config.toml
n_layer = 14
d_model = 96
n_head = 6
n_kv_head = 1
head_dim = 32
d_mlp = 320
vocab_size = 2048
activation = "tanh_gelu"
norm = "layernorm"
norm_place = "pre"
norm_eps = 1e-06
positions = "learned"
qk_norm = true
attn_scale = 0.177
bias = "all"
tie_embeddings = true
parallel_block = false
init = "normal"
init_std_qkv = 0.0256
init_std_o = 0.00484
init_std_up = 0.0256
init_std_down = 0.00484
optimizer = "adamw"
lr = 0.00577
beta1 = 0.9
beta2 = 0.98
weight_decay = 0.045
lr_head = 0.00915
grad_clip = 0.5
warmup_steps = 233
schedule = "wsd"
decay_fraction = 0.685
decay_shape = "linear"
final_lr_fraction = 0.02
batch_tokens = 32768
seq_len = 1024
doc_mask = true
train_tokens = 148200000
steps = 4523
dataset = "wikipedia_en"
Each number is 500 + 50 x the weight over its row's rms, rounded and kept within 0 to 999. Layers, rows and columns count from 0. Numbers have three digits each. The size before them is the row's rms in percent of the matrix's.

# layer 7 MLP down, 96x320, rms 0.181, rows 0-95, columns 0-79
082:560452493497510534534542455478537356495533537486507483434560507481477463443494558514483475537505622519512472471512449499439630471416534479530449512483582533592537474436466485505493407481471496491498555493406418524503452534554485597416477478
106:514448531519531491502532440539484590561508461477483488444548513547570530503528484500439463467503482499556517497510506456494590498490493519459459533563555532554502452515455506525495507550502530475464436516479594557588544532448515500464595508
103:567479468470519442441505487420527486484567516519431539468406486548473568454515532508418494566499543442493581531525562650476487437467518493511479421542493551506432425516535488547448544457514491512613526505629431477480461490488493492522415542
093:562500607578465614516386500507501464512482478463435482544535496500603553483418544553491528477417488499563417525525583479540472372521544441442546524564449498454490524545496496524566533417536468488518500477484605492457483466527536441487506490
102:455559530538506538485502543486561528551548505573561448555478454536550510526521527497524548401470411556492433433446421580446566566565516573518534513483513522470445540485568503451610548484501504504492426545547536545425432558506532542443495425
091:424517578624534482525494522457493505429458496484446486535559558484438513541555475523494622557563440503563509481599478467566521557572480437442545505553525532493492481486450465557514508544347553514507517495453500360472405522425540429534497476
104:507435500482625430520555477556513417519444501415506486551468468558488525546550537504553441518521537462535493599423521466559360520513477557490498419501573506475464500544407500563520512554538471553561403545591649558472518513547528489398553496
101:581458439533397489460530501442485423499546428456477533535504495454571537491494495520543521542547551497509545508447482474534480364480494475506418529540430419494496471470518466481512424540385480551524517516449525494479535436407438463507487553
096:490416491485469469499503495474493527449462565517600416547481457459468453494511501519612576517518563552437536450540551513565469512527509460467538441473503473482510471426581517513437408465466486442460544441475533460491536472449530457514505471
104:463490505517499391505526488429463452403534401422493548488564530525446538513429477454549510533532414487456518464510526591502547466572486483533500428551546483453544525555535475449476504608503517667479591548515467378509519421510409423571515458
137:550510542457492553574494432546484546474513473500539504476488537480539536512406541514513575447554506497490448572421530472569483458488372470397414582537500504356507437600526462532573454542528574491500489439408490490451539571475496493480470450
106:517477524432457483477548524522437454518488459502449382556575481479610508530444483500463443486528405508472456525451458511415578538442501462511603546473567545533582584524545466491554546506424541554505484508476454495564525523453401592494518510
097:559563434461446502507589509508461476533479521482517551534468552551530432447536477543493456479470499513525508600578482514541526593446473571512391515378517410488471381522520468469499519557494436476457510513463515582531486463407494526446409490
108:505501439514504604493555492524564481513505598560600472479629482618459483576474549461518580572430532435552554551498464500523455538442507518488487484448451599480556626465420596467408487415516449516439587501488527468507417606519467484446483507
102:564509568497557555520533440514485482492427543491526518444422475526371503474582489560515504508379575417555505571410468505576433468571536542566436414515474427433460407523462544508528497484564530481506536503520484456499580495520479462590561509
102:484555432559455531523426448422515599503459491471525380461519385451498474548529621501496509433547477434423521435483507588451470519532485487505433507513471476540490602480567524471534479489551479458536604573564510353475444569424561563476511569
090:459526529443494500470473475534504495599480541512450418494449522432511492440536471437407424502444543381432513421592480427437591581515439507446476542484591538549535587504460492514481473419543509536455491574481548489560497524562493484488488596
113:452565481589472478488573517460583490627546561493565513440570442564606466504606501513496536461522457488459485401549526469397512489442478496517554476433529525497497427471493649460414441525550509496564511578436487478457476648504453466570477520
096:530468492527534407473543477613481561529550470503497554510551503503666516497538558499567464452490516480454538408498462546401470462504575609570456407480491352468488488593485533510518453467442503493506519529521375530584564507468464542506479533
105:530535428520532459372497509447481410458534506511489416573432502482428502505480500545540554531493404519436508501552472588576498508498536505474560496547515441564400445469548472455531568557552522426513521584531467552397480461476529438614491480
095:596451508439460463425476504518443524610453596488576519501497441382423418509484506430429534518435588559475586459445406549468495560486480583507472446462420441545427562525497514597464484418467471319413516513466478451545509515433477513552398523
101:503530571529530493483510459470607514511559597429486473512525492472396441467502538535496582444488545424456504539577468534517550444504443534435561539534596531498509484511494522517424510418552547484499506474478564556475474482407492431473527487
091:481444490519527613514552514563527334548371368460540460575516557528549495501443508442533592526387423503429490446494614474517532528483519541535540462517506585518508517462464535486594431496580456408471447458371426508447462495525491393523455512
115:503440471526426433596528517473516584426514571489477470424497461541520488488397408480486593486504483573499530457435506498503469527546486520596516478479493587531430441436521570438471452415414517532468551521418489519464447552512423487609493501
102:514554553555566454520460524596529414465452573530445537507544554548498485490402507468457474441454621488556405486511434436579510489524472470484479476442438485443504540478313478510523500442542507455467514496623502472516432494464528509486475424
109:444537501481500501531520465493421410537470411503496495481539450493560480446385554467506429459515516558510498419427419463556511556482540516495481380426560500428506465568459470511459503452533506481584470468491503491529501445502491503558484515
101:551429505543510523508490482468426601458421437461478446485534418598505588450513459477488466455479426482543471466465500437491552499560507409556471381529536497438525503492420489460605527544522409464343528485491464557479560508479525516431465493
095:571517453424560406513465473399427452450444393408496470513447530508529592514479415471499391557444610409422517507467564532523478521454465530535464536508389460537458480566623476551501497572456363545441538424513372523489499629457477622554503529
101:536510476467482572376546514640542517507575409525509544509489481457355544554578520537420536488505529455476526514559395549507457442529472521473519530470483568484612514520534487502508523470450543494510492428468545542495558508471455494515524514
101:401511453455485564484518564484517572528556521593458529538550490513508418412522463542400484512484459522525556396566404568444534537480515484465466590523508518566577528488473492450540600522544493533497437528507484535478430443470582547589533494
111:471536515490459581532568427513464516490440442519533529451474471462562445436500508534611413450562506469471463509596578363499365513453504521406542485515461413529453564511434499438441527487635573483439462455457492525474492453537536502505467451
087:524527495471632525473422491469466477514528417453508498451485542574551459373506456547544465551466525440516522461489548547448486453470491560603478527415537457448571466462613441478426523497447568595533551523500511464524500434533591512462514550
105:510502460492577440555481497483523518461530540481461473504524431479600508501510551396553414522476564520500497450557430499470388471445513403545454510466428526456450599557560558543490600600468454403529531422499517455477508586528517532467528509
094:498493484517546526425450444473540464474476533447538552490537497463425560527540457533482437485560525430509501570558552518500474493520457495472480491540498454447520519470424483439502478527587583491455495550429430525526548520519538414454478536
123:518504507442505557564435477565466501489520480483522510439477512491570433525511518498522462477417530527434441574467455483446497511480496602516472488416439513497402431578581515478497520577588607440507386535485462495559559538476478540494476472
107:594515506533524487490507492474541510517545567500580451580520563555505447511588538459563489463548362564483445523512485465499552590513539586565514453496464641589536473450504591562415573586471496529548583506589503482556442438538502436481498527
099:534487449575426511447458487504429559517450546448484488434500486549468532553498492517585393462489488440457388414558558446506391492494502503428542518456517472465477470469574474534551454550516587491501485511603590439534537385516478428548520550
103:480487494503437503467450530411515600498486447480570560530504496477428413516447474495527463552486629510450489545443458489512417533482518470479515525491496520494485471480566511503476542536511501527507493473557493444518511601603433533458454524
095:566490500531420483521503488459470463548431524508448375561419527427444438432522471502452523474478481495509506496456684510491551509484569460583493531529510514601501487512546446553495477407534529489479520510554464484540569528562541439555483480
112:582565540510517510503473477492521587489484529416509458505454528466391444563480489499544465441557498474508474553557559492513439465589484535464547536454474505412462466491504454532492539441551524485523462532475547536488582530549480504502554385
093:514510501514505413570438510410521450430544494493521484504521569468456487450488441466492532553533569470479517519504551517551514544513510393449541513480413500497509410444439487483506448509459395528491498529480465468558411536521466524471530530
106:361521416512505547532564496507490602554583501451575469521526493505486464531491566521568459485490455543491525499461520581547599530433509441507431502513467495547413542461627513468508477469465385549554470541498479485529450489544459527534450446
103:561540498509520433533551505517406472490522517546477545484381480549519503503564452491582461519472527514451507475458572391523524477539446485496504462532550513424421544475470494496413357501502495500591549550472554428545648458446500455552472566
099:476581538565584596528559508593513359550520625438502414543474475527414537568518471503422565555490399555493540510470558420476515525465549504468472506422485541455502492469500531636487543506517481470565478436367534530525543486463510466502457475
085:357459488504602483510578468516584517484557448473513420573429547481481449528408500503545548531570505485552459569542459510529403471461524521504453534479472540462402473470435479531501442415503588479524450448578443545495463426537507466566618365
103:493524512531506444653545475534508586568558537510599498495524439571387541550600568537496503564545527484521438485474521506468467457486503507445587455513478451532476425527588575467472491426496474506551554629473554530521579491506490486498460498
094:523518550449575548456499503486566487489480545439475472484375538590461577500614530489462525455532485477425507451512546482439585443474535556454417467548523498494412499553410479540510421414632494411492460536430430486472551447421486476484506474
092:459398423498510545586514466627523515398501525518452596564496462552439465507493499588567503477505446458451496510497449419500467564461485400562491397614467498409555585441508510368462552433524483578591438439364485563455524487594516505549430517
099:503539474469538429404522562490485518462576504516582640490379527475535587521474572575529584543431590489500519475474488503438527521437493489584491470474400493480579486491479499489548414516492435532491493530507505456525534510484482510456519526
089:528529443436487416506454543415623553505556390518500538519487448441498478507515487484540490499486532549521428506480513509431467467543570450566496585590425514494637511481496553471495468576509491546538476538598547468589522459587416522412567586
096:462539498468495505448512488474508520504469577496478566486390578448462467554439550512437499481616589559453403575546429457519490593478479529487457516461538476469465547495396482468566435411551509452474483550507481483429497435522476527434479461
096:570510469514421496456546481542645551496466567491496550535560558441507564510545591461442533514540456469584600540532502442498435543480470485560519514516516528555502574559444554485480527496497521504515541461447520543503505602502515474502476543
095:551553495494431583402412561611408438475456441614576491420461529497549471497471412546490504512497463429488495476585430504445492417418567557491554529503507515470432496493463424455480559468535478469473467455448525469520475559462512480456512484
106:498448510439449480437538562438447454514456442643497523555596423361561515529386501482514487454486476473416536564460534375463614503538468504502498481478478485501406445479555467489536503479486545516422434483550489436554512537440482547530553475
100:409527535522526575481467521429545442488603524576544580473524459542354518562513491486535446488450443548460521503493443499609474615477468517459468521566490494473499466447623494482457616524511492435466486490516417564539537596431494515559434461
115:433550498495519586471445499452465421538408440513485515518418653531481468559447554460545548487568451477446508464526402469443504571458545466569490464543461497495476501537510409465542496498512472470473499434523447581499432537516535462509497407
138:479481474539534400569441437539528426485405448406485460551570491473484509540484417497457477589522563471461471535448533460596522567496500554517532455490478451572596476429431501473487469537397428498505507446481505505545505509519494499572475474
095:514454510491465539449487557498484483497469508495418591485467493519552401508362493360499465442401450496444464502515505560492580576521456436498465595578426482487514561565593498504473624513467518451484374432487540513539448394450539537450426498
087:543511502513464469586538541524473570566564526526567525565538442426474522474463518443562539541539446462510476537525501445521506569519525426520555507503488619595576514547505445467484493551459466536506496443485505522478427455492468525539489481
096:488452513492506503476538496493626540435565508558556539484557500540452559489477518513537583549511313539551509586484515490614661530411535454461563572563479471473554514522521490511536494513538510560439490359516518513549557544494524566516471613
101:446478592436493416563517516546585618492547557639514553478553552434498448439472545418427570543513531517609466571542509553535510571583458473551433566539525526605499460443571494536445500504426512519559537546472474497482443514394582512491549476
098:435473504455484478480522513507501551498538646499406475503498404488454436567568500516501474494606470483470486336546464582453503439439443516512567573482422537508497512523483488476459514543558514501555437519443555519541524575446457461511488439
104:576495447459475497581576533591452336404463501509472501411485582636553538503511478492412499503461550483468457473474498476482503439530517546448541370491505501516484512481368452531482419481516549448454563477507503458513491427551534603417563458
095:619527537569420567449514517557449531479448540475451397526354492509418494518511584489515509534480484489538423455486476494465432497542510510505462537473515514461572487474590466492388605526483434534515566561517553551470476482496541498482486524
102:459554508511495443437464555431570440537489513524550521497551530471493458551434465561493472538567553512566514559460461493545485436549513543516571513416566609540453578419411523494556468466459494546457470597590526479414527501547495496402573464
102:544533534504515571495421486480484435454540495501541551494509559561589507489491460537509448495522483500528563528551467532569560479521456513531473477563587532514520558474409458430486480496535486516421567498557489545567492340619530414511505527
099:528438476513501430625467503520528560500408529516503514483605517479443511470419472488464427542479516509528536394420588422530497478523505448467575454472565510504521450518457483472545362575374449504487517494516504491525457531535520483436460538
089:476526478524603504543558516475463481532518477554445594518431520519575495536543492434542479409600529484515535551556508513576496450552485534518492504520521484507506458523497414474514517550438524523593606516446478544500443489490557566553595523
094:499510495516614449509457567471482452503450584555542482425473531534473555466533450454416554512619495509536470470469402505491493613499521479579495505440433468488494502466398520523503548452483474529426592492490441459510420480518558545521447490
097:531495458600494566477539386493420494478506549371513454553525535451486530533488481498541472534478591489531549548467540529485446492477534518533496469590492461503582479571568494581476497508522551480517465408527504530480526476589515488469552470
099:604544468424551555565528435530519622502475536407489567481511477527570514480605458543482554530618451554476523506602543532435495452476439544576540474496593519489559524480516416467481473375448455553562531448550559529456483455547470537508491541
086:394521543461598542429517543533485512523590528548387557413499470481463503488562417567469548517470549490580510600590483558608396468516578522439422563461519506505471486486515545516506556597524532514556489499527460475497483483513540458516523535
107:434510486445408523489562428529519566437514521493444524492509451391624507489414596626438437469537443545621488477440444507469606538442501518542496632469504483524489577538453463536550499419516503530520444459474588593440491584490557500522568469
119:543528436507517569539439640574564434492536513601456474551493497434552508521507544480486514571568435551454459580468479531541573538566631497451566522466550510481573486487528507540548468529478348524518506426510508426547532568557519450521484427
097:413463540530491564439420456462509507480575423504510465453460471423517487499508379516509525565461491543566482456484446461476510497447537510494521539579604601461458465426415493451454551570530542497466437473459485518501512440530342484502492462
091:498474565449590470485449529509457476515486579560488468417541612516465451367471434535491510546508427588579546517432463468475458583438454431427458575542507420569504423471507520587534552550535497478464470456550492557538539452563548479531526487
102:511468512483517476531363491546440480500487502499489568506512470563541478506552425550460419511447430580470486472381507552543455516491399494369497544565429445485492454534464546478477476577422502525465514480605518485471568411420497510467561535
098:456507535578494484463529582556450421501541532416441567510536531584478593611528623499566535524436461512394541521532556533424471408632476594429534521499478545444551460518586553462573457451587464408502438606529462567550513419462499503491500507
097:457476520458507525456487505436559665488342469506440496521553447460558473432531537471523518448589414666510440518486609360476457498425478453446463591439523460475454512441561599564505528494546566500501481428431440512552454551534495401531426520
106:504449453475450539495481527405558491494579477573479601461562528522461528472484467473467420495540427596494516466424472444499515447546516519465451472408488485542565548414504601568505465431499533422448549506388520520518557580520576389560438416
079:497498430451476507566561479513412564485436388539585525562534474447494455463509472510629475527527443458441496489555504552446434480533598430469542509555540456521580489479652418544508432535459561496541477389477439458513475478474590549519469529
094:413445528580481444514530529389495584482552446536504515462517430453548451443471473448426454540495475480548484532489529521572572410510492481514550524420591384532581539565490520531463464422470506465498474479495500421514447500477398548483528532
093:445558529459430479471529481466460440395459483525473486526503440513527470452456549457479450522526543507497435458536521511508448569598528498513444616523583450491524556495482474397479551450573599547498562579574545559448573474416567513580551516
099:501467546440532535537488522534599567466474442494445540456572538532449574469574432470504481466406485430557615600409490538447510457501472449527509545555519537459499478541468454590545488564465421543531459473445449504538501521569459460499579607
088:508430500432398488528453447604612549508494551530471493489549522470436473506533463541513543467561501484513467437431446619487563472486490528547642601468540599559471546512507482457556432588510466538525567461534430584451487430491465537544492556
095:495465498499363465469405577473487484488445365534513491491399512456498580551491511476472540459484406467541540553483563407476568374484487481464443444376509551517581501497503489556479577545480526521516424468573522525519482443489478505436497490
096:394556514516547460556402556504412458550500531507490599564538484426500417478495501481421479558432633487563530481486413443520450434542487496472500518527536476502454475501571526535398530583483491526530525520504559526455452467473493444560514520
104:499524563502476522436440487442509584545441398428453525496415539497595538492513496461508558426372450555567498534565507561480376431500443437495454411510413390481455535513503479494508518570434569468489486504509523447468422539502512462484493511
093:456439485496536462549530458465493495545577499442476418513507479535559556440548500526498574477455608558487579475491550444534499536590504462536573433481498555469537536467439467462564517490606469434499472480533467497494486569487472578568518530
113:542365550480514418440512472474471543599572398549425493491460433515427523430355467497473469477502504532558493493558666521457622486511454503466520573476501448490441502563470533519408578552492540591479512496538478489402507521474551527446477493
100:456501461475497489517449468509433569580537458476549489415475533489532511578473450511502472477473579473589500446492535605536539526403564477512460533537431508502539486475528571453496509462487445490452441561476502462474536523532430489411567492
089:487495457570435381463507507461456543448570512386522459543469498546578551505571514499471532472432579479432537528391521526482601438506503493428547466510411527541531535521522560513520475433468463452548564539512453436506492483522478569477580495
076:484487525520506585453574452509608523501530552461443431474557600528529590498578549496465484395448485399498528490501475516465471460481482506509518459529515457518432524495502507449574522500492523502532493559495536534400430541562429467423379534
103:523614530413522520524524530556451443509465510614507486544469567486525507462540497523414488506565498529530550537584402514434450516487563512576439477545613510521439504543436480432530516611527491581523531585452561521535609450564509585511581473
081:547482565562418521477563574412434449558449444588539452472536483476521496540492477477525553509527510511510494444537499515489495491506511480465538523473448494531531530495478495455553548548423472522419558432569551477462459476426479604434480495
096:537456487506466432534463490517481410501489539435459436513417481532515499527598513532500477539430538501518462440548594427489472586522490513499477358470418465550473481519550425610518462417428506527470509478524585478503528517526525487467509506